From a checkpoint of a small transformer trained on Wikipedia.
Size: MLP 1024 squared leaky ReLU, vocabulary 2048, 15.5M parameters.
Architecture: some layers without attention, learned residual scales.
Training: a variant of Muon for these matrices, 226M tokens, 6894 steps.
Each number is 128 + 32 x the weight over its row's rms, rounded and kept within 0 to 255. Layers, rows and columns count from 0. The size above them is the row's rms in percent of the matrix's.

# layer 8 attention query, 256x256, rms 0.105, rows 229-255, columns 192-255
size [ 77 132  76  88  99  82  88  87 108  97  93  84  97 102 106  96 110  95  99  98 110 110 102 105 104  93 115]
[[ 86  83 103 146 122 174 185 115 129  93 128 120 132 100 149  98 198  80  84 118 130 127 136 115 168 121 102  97 107  63 160  91 155 118 178 149 140 140 121  72  81  96 117 106 166  72 139 165  97  99 149 153 127 116 150 104 130 109 130 123 133 204 124 139]
 [142 137 147 160 127 207 194 116 135 122 118 120 108  88 115  87 115 117  86 141 146 126 173 102 120 172  96 139 125 101 167  86  90  96 133 111 149  90 139 119 149 175 150  95 191 194  97 153  99  79  74 117 122  78 101 140  89 148 193  81 153 142  94  43]
 [167 131 109 165  96 113 172 173  74 147  86 127 124  96 160 161 127  82  78 186  96 141 130 163 141  79 130 137 169 153  83 105 106 103  61  85 121 109 141 120 155 145 156 156 135  82  93 117 153 174 176 118 116 194 130 144 144 164  80 122 147  89  71 173]
 [109 119 120 146 187 192 157 229 158 119 134 125 160  60 150 122  74 103  72 128 101 145  98 163  98 139 103 143 163 175 110 104 115  88 136 152 134 129 107 188 141 101 134 190 138 163 135 118 145 147 121 102 123 120 153 114  80 107 111  95 139 166  88  95]
 [113  59  94 157 109 152 142 168 149 137 140 155 107 126  67 107 133 163  88  81 178 173 120  93 128 151 102  90 115 135 147 136 138 136 135 154 100 141 170 161 135 127 152  64 138 118 102 132 103 122 104 118 129  71 132 121 130 105 152 164  94 180 146 113]
 [ 95  72 127  66 120 112 160 107 154  81 148 149 116 156  86 124  80 106 169 199 121 101  94  68  96  72 117  98 104 110 129 112 123 152 158 103  70 105  95 144  78 118 172 126 158 144 132  86 105 135 148 117 133 111 176  94 155 108 126 125  92 116  99 109]
 [109 164 156  52  96 133 115 158 138 157 113 125 171 171 114 125  64 128 101 145 153 119 145 134 140  66 122 147 130 112 129 112 163 146 136 171 126 187  65 119 103 102 122 118  66 121 136  61 177 163 135 133 166 137 120 164  94 123 116 164  91 155 137 159]
 [ 87 165 168 167 100 115 146 101 218 140 190  91 189 112 191 104 133 118 147 219 122 134 111 121 162 149  97 117 105 119  99  97 168 104 133  68 115 123 107  98 181 113 136 154 145 172 102 143 158 141  96 169  75 109  81 152  85 144 150 119 102  67  43 112]
 [182 125 103 143 115 139 117 125  99  97  97 128 122 121 190 157 163 185 120 109 120 131  96 116 109 172 119  85 111 159  91 125 104  84 136 140 168 148 160 123  76 185 142  63 148 134 114 145  74  87  94 129 112 102 161 111  55 152 108 128 152 111 164  89]
 [137 195 143 146 138 155 167 120 136 190 138 163 123 126  77  89 123  96 160 101 110 136 129  81 177 121 131 173  89 161 165 158 105 140 147 152  94 108  86 142 176 185  98  95 115  93 103 105 112  98  74 150 147 152 137 128 107 110 122  96 112 125 133  83]
 [150 148 175 106 146  81 132 153  97 140  81 131 129 156 179 126 102 214 156  78 159 174 160 140 152 133 122 152 126  76  99 169 120  81 153 146 103 135 103 124  97 124 135 102 171 130 126 131 100 152 108 135 134 126 143 154 132 113 110 154 121 175 151 141]
 [ 99  98 142 158  78 162 164 100 121  77  86 160 136 176 120 105 113 107 136 120 139 123 127  67 189  98 106 170 105 178 163 159 154 130 125 194 134 125 158 160 141 109 119 177 101 176 136 108 130 169 141 121 141 181  64 134 158 148 118 154 118  78 155 114]
 [101  76 108  87 118 120 163 115 106 132  80  42 109 129  90 166 169 137  67  92 161 102  84 136 112 121  99 121  86 169 139 154 114 167 126 168 169 113 155 148  98 200 137 154 162 156  74 113 130 158 122 102 163 144  72  60 102 108 133 129 104  65 191 116]
 [138 109 223  79 112 126 181 187 124 190 112  80 173 186 165  61 107 105 138  97 144 138 109 102 111 136 135 165 152 120 114 135  91 110  69 144 116 130 145 125  72 104 210 156  80 109 104 149 105 187 159 138 179 135 145 105 108 107 129 128 126  83 147 141]
 [ 64  93 166 136 115 118  61  92 103  76 136 101  76 147 169  79  62  86 147 155 146 141 120 149 125  64  93 157 153 109 142 162 153 126 125 104 111 119  93 135 154 158  71 169  68 151 132 163 138 116 148 113 119 178 175 183 152 131 166 137 108 149 122 165]
 [211  53 160 102 122  93 100  99 118 113 182  92 102 172 160 134 126 159 136 138 163 205 138 163 153 145 100  84 155 109  65 149 141 107 117 112 101  12 133 132 126  99  63 127 122 169 192  88 158 110 150 135 129 161  90 167  86 125 149 151 130  98 136 196]
 [154 123  81 139 127 185 137 142 105 120 107 128 112 150 140  95 120 196 169 227 179 132 131 141 144 102 164 178 116 118 111 114  66 140 208 106 171  89  76  90  84 173 136  97  59 123 178 107 181 109  69 197 120 122 149 148  91 183 162 130 125 144  86  99]
 [193 131 171 129 137 146 163 112 108 138 143 116 114 114 151 106 124 118 102 143 120 114  85 124 137 123 119  65 120 151  87 161 152 105 108 120  57 150 178 162 119 147 132 131 136 149 112 102  93 172 132 111 148 147 170 179 152 116  63 104 131 114 129 133]
 [ 90 105 112 136  94 186 139 189 160 163 113 124 153 125 133 158 103 128 156 150 125 123  75  97 133 123 110 161 116 163 124 140 139 163 145 108  64 153 127 142 132  83  99  84 102 126 136 134 101 149  87 133 231 163 140 192 199 167  82 129  95  50 103  96]
 [141 146 125 161  86 151 154 131 152  82 145 158 183 100 111 146 105 140  95 113 130  83  99 134 114 115 119 139  84 133 187 130  92 109 131 176 177 120 158 160  69 114  64 172 145 178 189 120 206 123 122 124 116 125  58 103 150 122 153 161  93 102 136 132]
 [141 142 165 142  74 165 127 110 141 177 188 150 111 150 133 101  44 185 125  87 128 155 175 141 173  97 116 131  85  83 137 160 134  90  99 177 151 128 116 130  57 119 150 133 123 108 140  99 109 116  83 126 117 101  78  95 122  88 142 170 164  57 123 127]
 [123 114 130 131 118 165 145 160 151 101  94 137 100  59 177 145 158 153 140  97 141 126 140 128 169 141 204 108  46 155 168 151 149 116 134 119 146  75 136 125 105 163 120  96 138 101 183 185 115  45 123  84  90  92  99 149  96 169 132 122 114 106  94  45]
 [172  71 101 122 100  82 133 175 118 124 178  63 133 127 168 124  54 137 171 177 142 132 110 126 130  60 115 115 162 126 161 148 124  55 145 142 128  98 114 126 108 140 133 133 121 116 142 205 143 130 122 151  97  86 106  94 113 172 141 105 175  97 119 168]
 [115  80 123  97 107  97 168 191 221 163  79  75 119 114 100  90  99 114 141 174 117 173 105 149 168 155 156 153 132 119 171 134 146 101 143 139 103 140  89  58  96 181 138 158 191 149 106 159 122 100 129 181 148  61 100 161 101 115  84 107 127  94 154 140]
 [166  83 136 116 140 149 143 118  95  96  85 157 153 131 175 158  78 177  88 180 103 131 136 129 168 238 182 184 137 153 180 124 113 183 107 119 136 163 170 120 122 135  55  73 140 111 165 142 152 118  87 162  70 110 155 222 121 132 164 119 166 119 131 159]
 [194 127 171 122 113 153  49 122 132 113  94 159 157 144 102 112 131 139 145 169  57 129 162 167 110  98 132 103 122 143  69  89 186 130 144 125 121 132 142  84 117 104 136 164 132 117 148  82 112 127 141 106 151 169 134 119 105 124 107 129 123 149 184 108]
 [156 147 164 162 206 163 163 126 116 129 151 174 112 124 121 140 183  77  34  63 140 153  72 142 181 126  97 100 100 143 135 162 151 104 121 140 147 161 150 122 190 149 124 155 160 106 129 134  73 122 136  96 104 130 102 131 169  43 131 141 124 184 138 187]]
# layer 8 attention key, 256x256, rms 0.106, rows 229-255, columns 192-255
size [ 70  89  87  72  82  69  89  79  84  91  98 109  94 101  98 105 125 108 104 109 110 121 115 106 110 102 107]
[[ 92 106  97 186  74 138 123 150 108 137 106 129 136 155 123 148 170 129 174 147 139 164 172 138 125 120 123 112  82 106 149 110  51 103 196 112 129 158 133 104  97 140 111 216 110 138 109 138 150  93 161 133 131 147 169 132 149 116 165  73  81 141  97 122]
 [ 98 145  73  83 182 152  70 170 137 127 143 166 127 111  79 145 188 130 111 159 159 190 121 119 146 132 116 122 124 109 116 136 121 158 180 118 177 178 154  69 148 115 109  86 194  89 121 192 114  87 192  83 191  97 115  91 130 140 155 158 148 134 126 182]
 [189 194 127 146 166 142 107 119 116 142 142  64 154 123 142 118  94 123 136 145 107 139 133 205 125 121 177 129  95 158 113 123  49 121  97 166 112 151  89 166  50 130 108 117 109 151 112 148 127 112  86 147 156 150 123 109 123  67 158 111  59 130 122 136]
 [156 146 131  76 119 130 155  95 150 160 185 100 166 174 141 100 141  96 131 123 121  95 111 122 167 136 128 124  82 159  73 144 133 129  96 128  97 115 129 161  79 132 120  76 166 111 106 137  52 122  84 167 112  82 168 141 143  96 205 125 148 104 182  76]
 [158 180 153  96 113 141 128  69 107  69 123 163 144 164 153 126 146  58  93 118  95 178 167 130 145  75 119 170  51 115 161 108  77 120 144 151 105 147 114  80 136  58 186 116 105 154  90 126  31 169 172 120 156 112 116 149 153  92 107  91 126 123  87 106]
 [107 147 151 112  83  82 103 127  69 133 115 196 116 141 126 153  66 152 107 204 140  66 133 118 187 174 138 105 135 130 127 138 172 100 164 120 118 145 122 132 163 130 134 162 108 156 134 107 146 127 164 187 138  96 198 103  99 146  87 161 174  96  97 147]
 [113 121  98 127 122 169 103 123 107  99 144  83 117 129 114  76 205 141 148 157 139  85 103 167 172 107 111 214 153 111  44 101 116 124 165 133 174 169 126 124  89 122 134 176 132  68 147 126 140 156 133 149 127 143 148 109 158 106 114 130 142 118  86 160]
 [131 102 188 108  92 132 121 129 193  95 127 124 109 123 191  81 142 111 108 152 177 124 180 161 112 139  95 202 142 115 134 120 108 142 149 101 143 174 119 152 126 117 125 199 143 131 106  93  99  78  87 171 109 120 114 138 112 179  79  60 180  85 124 164]
 [184 100 133 127  87 164 139 148 159 188 111 116 137 137 135 127 126 147 147 103 118 187 131 126 157 116 102 179  63 171 124 105  98 153 156  80 181 133  97 125 117 146 156 108 166 161 154 117  75  48  77  98 129 111  98 129 145 202 128 104 151 104 165 137]
 [ 97 107 160 163 133  94 140 112 102  97 108 117 116  62 150 134  62 139 146  79 143 149 169 112 121 226 109 126 163  87 163 138 140 157 111 126  97 124 139  93 132 195 121 115 114 116 190 164 180  61 169 140 121 129 144 167 117 122 115 144  70  92 109 106]
 [119  55  87  72 122 160 158 143 139  87 149 135 114 112  87 125 129 137 166 100 110 184 164 144 140 169  88 159 110 129 139  95 111 107 121 107  88  99 162  58 105 147 120  79 164 161 143 101 131 100 115 230 122 121 165  98  97 108 166 136 189 122 134 105]
 [101 116 134  92 119 136 154 150 178 115 154 177 130 159 170 149 127 160 177 154 114 133 155 130 123 136  96 100 144  43 116  94 181 111  74 113 124  81 127 111 122  97 129 127 149 114 158 167 159 153 136  87  90 128 123 156 149  80 134 132 142 124 134 153]
 [163  93 139 145 128 132  99 143  90 139  97 144 118 137 141 162 144  83 132 118 161 118 127 123 138 183 106 118 145 127 156  96 171 101 141 120  87 117 155 183 158 103 144 104 155 180  93  76 131 168 175  98 106 153 170 123 149 114  94 117 117 139 121 183]
 [144  56 137 195  69 108 129  68 137 133 122  96 179 131 136 132 143 122  58  90 194 140 180 144 125 165 173  92 146 150 148 122 144 111  91 145 138 102 156 106 150 171 133  96 125 158 101 110 181 126 113  74 177 161 112 110 167 151 104 123 122 128 112 181]
 [125 108  90 202 119  96 133 172 164  86  83 123 119 130  98 132 167 140 118 143 113  91  86 159 113 161  70  68 143  64 131 112 107 118 141  91 173  90 171 175 188 148  73 122 110 129 135 101  82 118 179 148 149 167 144 122 180 100 123 114 139 145 189 135]
 [131  51 147  95 158  79  76 118 106 142 131  74  60 121 145 136  69  15  87 112 158 193 156 186 160 169 101 158 163 104 150 113  95 150 137 102  97 120  98 139 171 139  81 131 100 155 119 133 143 190 122 123 122  90 110  73 179 141 170 117 110 128 164 197]
 [138 125 150 107  40 190 145 159  65  47 155  95  71 141 175  46  95 125 135 133  85  69 162 118 181 135  87 128 128 128 156 161  89 185 152 114  50 162 149 164  72 126 164 142 155 128 200 150 157  55 165 151 111 121 129 131 103 130 127 152 121 117 120 108]
 [114 187 131 107 118 142 106 176 116 170 135 143 171 184 124 111  75 103 128 144 106 126  87 181 153 135 159  90 114 129 138  99  96 115  97 121 118 148  99  97 173 136 127  82 196 149 124 133 126 128 115 127 164 132  90  98  96 154 112 101 107 166 102 121]
 [118 202  94 167  96 110 151  29 127 108 111 125 124 147 110 125 183 111 121 140 133  60 104 135  86  82 153 134 140 159 164 136 149  83 143 140 141 173  89 160 167 111 137 126 146 128 127 156 133 113 135 136 124 124 124 196  89 176 158 146 125 108 107  79]
 [ 71 126 131 125  53  90 152 141  64 151 134 113 132  92 120 156  95 177 104 144 182 139 116 113 109  85 144 108 133  91 163 137 154 123 137 105 104  65 128 120  77 142  92  61  96 126 172 131 175 107 129 117 119  98 146 208  47 147 149 104  70 175  98 113]
 [136 103 184  87 109 173 141 103  96  93 145 109 135 161  61  75 208 110 178 153 153 180 134 167 205 114 152 189 117 119 163 120 134  70 145 165  82 125 139  87 179 146 177 181 116 125 161 136 127 208 133  84 163 121  99 132  85 163 144 109 169 116 132 169]
 [100 139 117 139 126 157 104 126 157 150 132 185 120  84 130 152 137 154 142 165 144 131  93 117 188 146 104 151  76 145 129 155  98 167 134  96 100 126 126 116 150 179 125  65 103 157 156 149 130  91 146 175  85 108 147 187  89 141  87 116 110 170 109 138]
 [135  52 112 103 119 143 122 160  95 164 119  93 107 103 116 138 106 125 161 141 157  84 143 143 186 104 146 160 207  82 145 110 118  86 115  72  82 116 168 136 139 111 143 106 151 113 185 196 118 115  96 111  72 102 145 126 104 172 192 159 202 138  50 110]
 [166 123 119 141 137 121 135 138 130 102 108 159 160 145 142 109 134 101 127 174 121 158  98 112 164 113 147 132 148 100 108 150 156  63 100 160 141 208 124 160 187  59 153 147  84  90 130 160 110 103  90 197 144 107 161 124 132 130 100 163 171 125 120 135]
 [163 123 135 107 105 109 115 137  94 143 161 156 101 169 205 162 106  98 140 122  94  65 211 144 122 114  95 140 129 129 128 151  79 198 136 130  76  98 165 109 127 109 156 172 163 123 140 134 139 175 142 145 128 156  35 148  92 179 127 125 155 127  77 101]
 [113 128 163 130 157  56 163 159 108 107 143 125 127 156 175 139 102 142 179 122 116  87 132 130 134 142 114  85 120 101 104  79 178 109 120 146 111 118 172 161 177  91  80 173 145 144 122  48 102 146 203 175 117 120 115  94  72  81 159  95  83  95 187 133]
 [134 121 167 111 177 175  78 107 139 105 114 127 165  85 111 137 140  99  38  90 137 154 114 136  47 130  88  44 113 133  79 143 155 118 145 159 210 157 151 126  96  97 128 174 171 147 105 140 116 170 163  70 160 162  83 123 171 108 112 129 141 132 114 180]]
# layer 8 attention value, 256x256, rms 0.102, rows 192-217, columns 192-255
size [100 109 101  99 100 103 104 107  93  92  98 103  96  96  96 102 103 108 114 100  99  92 119 100 105  97]
[[ 95 100 112 115 150  53 108 139 141 130 168  65 110 106  52 139 120 123 140 108 168 163 105 158 186  68 191 143  70 120 154 101 131 186 162 110  87 145 111 146 158 153 102 142 118 154 134 174 135  56 132 150 152 131  78 116  52 153 197 178 131 125  98  74]
 [154 101 110 120 195 155 126  62 166 147 117 136 136  77  74 154 123 149 196 159 122 130 167 150 129 123 115  99 164 114  75 123 154 154 101 135 116  82 161 114  69 153 114 118 172 134  56 172 147 163  99  86  74 107 169 113 131 123 147  90  87  96 132 223]
 [117  94 162 123 100 112 149 152 139 171 160 156 148 159  61 108 139  80 116 186 148 141 150 155 113 104  81 104 177 119 117 148 184 106 107 134  84 180  77  98 191 119 118 105 113 140  79 132 133 123  74 162 106 104  93 116 124 112 123  81  95 110 117 105]
 [160 122  77  59 152 138 144 159 120 152 180 160 140 113 196 122 135 166 114 113 125 137 194  95 102 140 114  81 166 107 115 100 147 138 140 112 106  85 150 162  81 116 181 128 119 117 100 100  82 110 132 134 179 148  71 161 145  96 120 121 133 232 128 129]
 [166 106 107  90  68 187 132 119  97 159  97 110 111 165 189  88  58 188 121 143 136 134  74 133 131 164 107  85  83 133  95  82  91 125 180 141 148 129 167 126 127  94 128 131  97 197  82 133 142  92 143 124 130  83 189 158  83 114 131 147 151 146 147 168]
 [107 113  96 146 175 152 139 153 107 148 112 116 147 106  83 145 138  61  99 145 121 141 141 132  75 124 135 152 151 143  86 116  95  97 123 113 160 190 121 171 165 108 113 145 107 103 199 126 181 128 229 200 129 101 100 125  69  86 152 167 104 160 108 122]
 [133 174 105 157 161 217 149 117  58  95 116 145 102 129  90 152 124 129 162  89 149 112  54 104 178 129 127 108  85 141 128 154 135 146 153 144 197 192 157 133 121 105 219 158 162 146 144 150 162 164 115 145 112 108 165 147  80 124  59 119  97 182  97 153]
 [116 135 145 167 111 166  64 106 161 114  55 155 129 132 135 119  68 157 154 157  87 101 134 160 145 100 146 184 177 120 168  91 112 196 105  98 140 120 146 139 172 112 173 141 130 105 133  87  85 179 142  44 144  64 154 104 209 157 134 158 146 161 162 119]
 [ 77 110 167  84  87 116 177 117  83  92 113 162 158 149  94 164 142 126 181  78 157 170 167  83 140  82 128 131 153 170 153 179 155 101 136  97 124 118  88 165 138  84  93 174 135 152 122 161 100 167 108 126 110 154  69 103 126 147 164  85 116  74 106 123]
 [ 89 192  91 133 171 151 135 140 105 116 102 144 122 109  90 115 160 155 132 128 108 123 166 130 124 120 126 163 148  99 126 141 137 116 103 113 104 203 156 164 100  91  73 109  78 167  81 193  84 101 141 110 140 105 166 126 146 116 117 156  95 160 147 155]
 [147 162 110 139  98  97  59  87 111 148 144 137 195 145 181 145 132 109 157 122 180  68 115 109 128 173 140 157 148 134 154 164 104  90 128 124 172 107 169 108 134 159 156  59 115 102  87 156 103 110 117  69  90 146  89  55 111  53  55 103  81 152  47  94]
 [131 191 102  97 147 127 120 128 115 120 123  77  86 117  57 136 172 123 169 159 121 159 164 157 188 130 179 119 106 133 129 168 106 120 127 131 158 126 136 170 171 154 125  99 186  75 137 145 171 123 145 152 153 158 190 131 107 107  81  54 140 124 120 180]
 [ 28 152 106 115 105 139 135 107 109 115 103 137 145  96 156 106 147 109 114 144 115 116  77 147 166 131  83 114 135 196 119 133 147 167 119 106 157 116  81 119 145 116  71 113  96 148 183 137 130 118 173  76 160 174 124 149  78 171  93 133 123 118 158  94]
 [139 144 131 171 126  96  89 134  82  88 146  96 129  76 125 144 158 136 169 178 112 163  70  35 148 118 154 153 100 161 112 134 143  94 138 150 175 141 120  83 140 144  69 123 118 113 140 201 152 150 124 135 136 129 156 118 145 109 116 100 186  78 109 108]
 [103  74  40 152 104 145 124 100 127  76 145 100 200 187  59 129 182 138 183 137 147  82  82 132  99  96 168 141  93  99 151 123 160 180 129 133  93 168 117  69 121 127 153 152 125 155 208  41 125 143  78 120 162 134 136 145 186 157 107 155 122 148 133 122]
 [ 64 139 152 111 139 149 158 118 157 122 123  92 145  76 125 155 172 158 142 123 138 108  86 143 108 122 104 124 102 139 129 113 141 171 160  81  79 151 176 137 104  85 105 101 156 167  83 136 138 127 199  91 179 158 114 153 105 121 160 147  84 132 124  84]
 [156 162 187  86 140  70 111 133  51 109 152 151 111  89  92 166 180 151 152 163 101 144 142 152 156 149 170 138  91 154 135 121 107 102 124  99 157 164 196  93 113 132  77 106 157 104 143 185  35 188 140 101 137 102 140 160  79 162 157 144 103 159  75 102]
 [ 75  65 164  77 165 144 113 122 123 139 162 131 138 168  92 150 108  79 105 174  65  48 126 103 118 124  86  77 126 113  78 189 209 125 110 130 118  70  99 117 118 115 128 130 127 120  93 129 112 105  82 138 156 121  99 164 106 128 132 114  79 139  79 110]
 [149 205 159  99 128 120  89 164 136 152  71 137 159 133 153 116 177 114 112 119 138 137  96 115 135  91 175 184 118 126 171 179  96 148 129 137 121 124 130 135 121 127 152 193 133 174  48 184  71 195 133 218 105 136 119 114 140 141 121 141 131 143 104 130]
 [122 153 169 136 159 170 146 129 101  86 165 111 125  83 143 121 111 133  80 127 162 102 157 120 175 111 130 178 113 151 114 118 146 133 155 157 103  61 146  18 115  94 125 114 123 196 161 109 126 214  74 125 147  99 163 142 122 126 141 126 183 155 123 172]
 [115 123 159 136  94 147 161 144 113 121 133  99  99 114  95 116  88  66 160 109 161  69 160 107 102  80  89 181 144 109 117 206 171 167 112 140 150 151 181  91  99 138 141  64 128 140 152 155  74 162 139 183  90 141  84 171 156 156  93 140  97 118  85  24]
 [118 118 110 131 118 190 100 181 164 115 174  92 156  80  91 142 161 151 141 150 126 139  59 172 113 143 131 125 122 185 170 110 149 184 119 131 117 123 120  86 168 196 101 161 137 124  90 170 145  60 139 134 112 135  93 134  61 142 155 174 124 143 128 142]
 [173 149 141 153 142 136 119 121 230 157  80 141 140 146 207  66 118  94 110 110 112 173 127 155 135  87 111 115  62 143 138 153 137 159 125 119 139 151 165 112 161 132 130 119 149 152 114 141 120 150 102 150 126 128 116 127 176 150 109 118 124 149 104 166]
 [105 134  83 151 117 200  98 139 115 106 165 160 120  72  87  96 117  93 146 123  91 129 151 158 127 107 120 104 150 150 107 124 106 161 161 124 151 113 147 138 144 146 110 126 144 143  99 149 104  97 145 100 135  95 187 124 137 172 138 167  59 131 159 137]
 [150 164 136 146 122 113  96  72 163 131 128 158 137 113 151  81 171 118 162  59 135 171  79 160 144 147 111 180 146 146 128  89 131 128  89 182  81 131 127 110 147 112 124 152  83 124 122 154 116 117  96  80 126 115 136 110 165 114 117 118 105 103 129 146]
 [ 98 174 131 110  87 134 137 139 132 143 161 125 129  83 121 177 178 111 147 115 137 131 163 162 148 176 180 165 144  94 149  84 171  87 120 126 176 118 158  92  93 110 174 118 163  99 126 125 126  80 187  95 123 126  49 152 173 175 158 100 189 123 106 126]]
# layer 8 attention output (transposed), 256x256, rms 0.0918, rows 192-216, columns 192-255
size [ 94 111 101  90  93  99 100  99  92  91  95  99  91  94  99  96 102 103 106 100  94  89 108  91  94]
[[185  90  89 115  62 124 152 118  81 157 131  83 144  95 127 108 120 117  78 129 159 101 119 148 122 190 116 190 127 168  91 178 144 199 155 135  94 128 143  99 109 167  86  78 147 118 131 145 164  94 149 151 119 119  90 141 130 142 138  67 170  99 158 162]
 [121 153 182 173 188 163 129 112 106 120 126 155  59 169 150  54 128 121 165 126 122 150  90 164 121 122 126 136  84 140 123 148 214 106 118  75 123 133  78 166 176 132 162 209 105 125 149  43 144 137 125 149 197 137  92 122 115 178 158 154 158 215 106  76]
 [133  88 144 102 138 170 110 152 104 159 135 192 146 122 172 108  87 177 147  94 116 108 158 137 137 139 123  92 107 128 169 146 149  79 196 102 143 215 156 149  97 133 101 114 139 175 187 133 151 129 140  96  71  46  98 181 145 142 143 145 138 119 119 113]
 [135  63 197 138 109 111 142  88 150 160 117  99 154  95 113 197 163 109 138 172 115 120 149 155  88 104 135 135 103  88 154 151  68  85 143 149 190 146  86 166 200 150 142 123 172 131 142 117 101 132 110 114 107 143 128  77  89  93 177 166 126  82  98 130]
 [139 123 107 163 187 102 107  94 135 118 115 134 193 137  69 130 152  97 203 179 133 204  92 153  85  54 152 143 102 105 112 145 184 151 102  99 175 113  57 157 109 148 114 104 103 115 132 138 163  95  96 138 149 132  64  61 155 166 176 159 133 187 116  67]
 [186  93 112 150 171  92 160  77 132 146 156 111 116 132 142 131 166 139 130  82 152  86 174 156 115 124 122 129  77 121 166 147 120  71 163 182 115  71 155 126  77 121 155 112 115 143 109  82 149 190  94  76 103 167 134 134  95  98  86 153 153  63 162 104]
 [144 128 177 103 141 110 121 136 150 128  91 147 127 170 100 106 129 101  85 188 100 135 116 172 146  71 121 160 205 118  69  85 106 124  97 169  77 108 138 144 133 143  89 196  79 133 119 127  87 183 125 124 167 124 135 121 145 140 129 129 140 149 152 177]
 [135 194 114  68 136 104 102 118 136 144 156 157 161  61 153 164 128  89 147 145  97 132 122 124 127 159 184 159 168 120  99 117 156  80 140 194 116 160 162 128 120  85  76 155 112  87 116 141 163 104 152  96 113 165 112 118 156  86 133 151 137 131 159 147]
 [164 112 142 186 150 125 140 172 173 167 116  67 121 159 117  64  98 102 112 100 114 110 141 155  81 141 113 134 217  74 125  82 107 140 191  84 108 177 119  82 118 132 178 129 106 121 134 134 133 109 112 162 131 116  41 174 112 120 104 182 138 171  93 114]
 [123 175 179 176 136 102 152  88 137 164 153 135 133 140 142 185  99 143 110 178 183 156 103 162 148 146 167  90  98 168 121 117 179 167 169 133 115  99 165 143  69 166 161  86 163  98 117 129 131 159 153 125 112 146 109 175  51 133 165  88 198  80  55 144]
 [123 138 152 130 116 174 117 132 107 151 139 174 116 140 144 134  96 117 113 161  53 165 153 130 205 156  88 143 154 140 124 124 143 165 136  81 118 117  99 122 113  96 114 137 171  87 127  96 135  98 166 153 117  97 184 130 159 177 138 149 181 130 176 108]
 [124 112 138 149  79 106  95 113 111  98 130 102 108 170 176 160 158 137 115 114  88  69  99 106 155 233  86  84 131 161 119 119 193 155  57 132 111  93  90 163 121 170 121 178  77 119 144 134  62 157 102 127 152 134 147 151 151 166 156 136  77 116  98  83]
 [194 163  94 148 141 159 103 154 137 121 206 139 160 113 141 157 123 124 156 152 107 168 109 129  79 136 121 159 144  57 139 102  76 132 164 124 166 145 121  99  80 135 185 101 135 125  46 119 155 139  80 119 124 119 122 100 160 181 120 110  95  98 113  99]
 [124  66 105 135 152 123 166  98 146 147 171 163  92 146 176 104 162 147 133  61 162 191 171 157 134 146 132 142 141 178 130 160 216 198 115 150  90 111 133 111  86 119 146 158  84 126 147  93 159 133 139 122 136 139 191  98 113  84 137 135 101  91 157 118]
 [175 120 142 109 112 105 161 162 105 123 161 131 176  98 152  95 133 153  72 100 130 132 151 133 143 101 115 154 172 115 114  99 102 148  96 109 141 172 226 135 115 137 135 140 106 165  44 178 154  84 126 141  85 111 151  98  93 134 138 136 137 142 146 142]
 [164 139 117 123 126  59 121 125 126 138 112 146 170 145 151 155 138 193 126 136 108 106 115  99 123 126 169 158 135  72  65 136 103 163 167 136 170 185  78 156 158 134  80  99 107 122 163 110 117 116 115 142 127 148 100 154 115 149  86 115 113 130 129 183]
 [107 150  85 115 131 168 113 126 131 132 110  94 145 104  86 143 100 124  66 103  95 183  91 119 172 132 102 104 166  73 120 145 161 201 106 130 166 124  76 150 152 168  97 139 126 150 146 129 179 135 131 197 118 171 108 113 145  89 110 127 139 119 156 171]
 [105 112  75 137  80 150 149 191 101 139 124 142 120  82 148  47 126  98 108 116 134 189 110 167 121 104  97 203 121 137 142 121 137 142 129 123 114 127 155 149 133 180 138 142 147 172 108 155 120 146 128 133 128 100 168 102  90 152 150 111 107 137 128  91]
 [125 117 121 117 113  79 115 217 115 123 132 151 157 115 115 116  77 112 103 161 119 127 151 202 136 152 132 114 128 139  91 117 196 126 135 126  72 129 131 132 126  81 122 139  49 121 124  91 168 136 179 126 148 118 134 146 116 155 119 129 135 147 113 154]
 [145 148 122 152 104 144 103 209  98 157 117 169 158 156 115  85  44 135 142 108 103 160 120 131 166 107 112 115 142 130  79 110 110 137 186  86 133 173 148 184  62 163 126 197 155 151 128 132 148 161 161 128  68 162 178 130  76 147  74 107 104  96 119 108]
 [145 147 180 131 118 109 189 117 133 110 150 185 147 178 123 115 105 112 131 127  91 132 152 163 149 139 100  68 148 169 176 128  95  90 109 107  66 123 135 123 113 133 136 131 130 161 130 193 152 154 117 126 138 102 118 113  87 123 118 111 167 185 171 201]
 [155 147 157 125 123 103 115 133 134 158 108 166 132 150 206 162  99  19 151 144 132 104 116 139 114 157 149  85 120  90 130 149 144 130 174 114 146 170 128 163 138 109 152 116 120 170 153 130 161 138 107 140 189  49 187  99 174 150 122  77 189  63 152 152]
 [132 151 119 105 107 133 107 161 109 118 146 154 132 109 146 126 116 181 133 131 149 121  98 117 150 141 143 128 131 103 110 110 137 154 146 158 110 127 154 145 170  99 126 142  74 121 115  86 179 150 150 131 108  41  83 107  50  84  86 137 114 136 152 132]
 [190 106 123 131 185 100 124 114 161 143  96 148 143 155  71 143 154 104 154 164 197  87  78 128 159 150  71 129 117 107 119 199 154  34  95 140 152 149 153 162 164 107 110  99 150 129 117 145 145 145  92 143 124  64  89 106  95 104  84 122 120 146 126 174]
 [ 89 153 183 110 104 113 130 183 117 152 203 153 169 107 121 115  76 132  63 184  91 152 120 139  75 140 152 125 172 148 124 139 201 143 177  91 125 158 131 131 135 107 119 159 191  42  96 132 152 183 108 137 163 136 128  87 123  83 152 187 167  93 101 151]]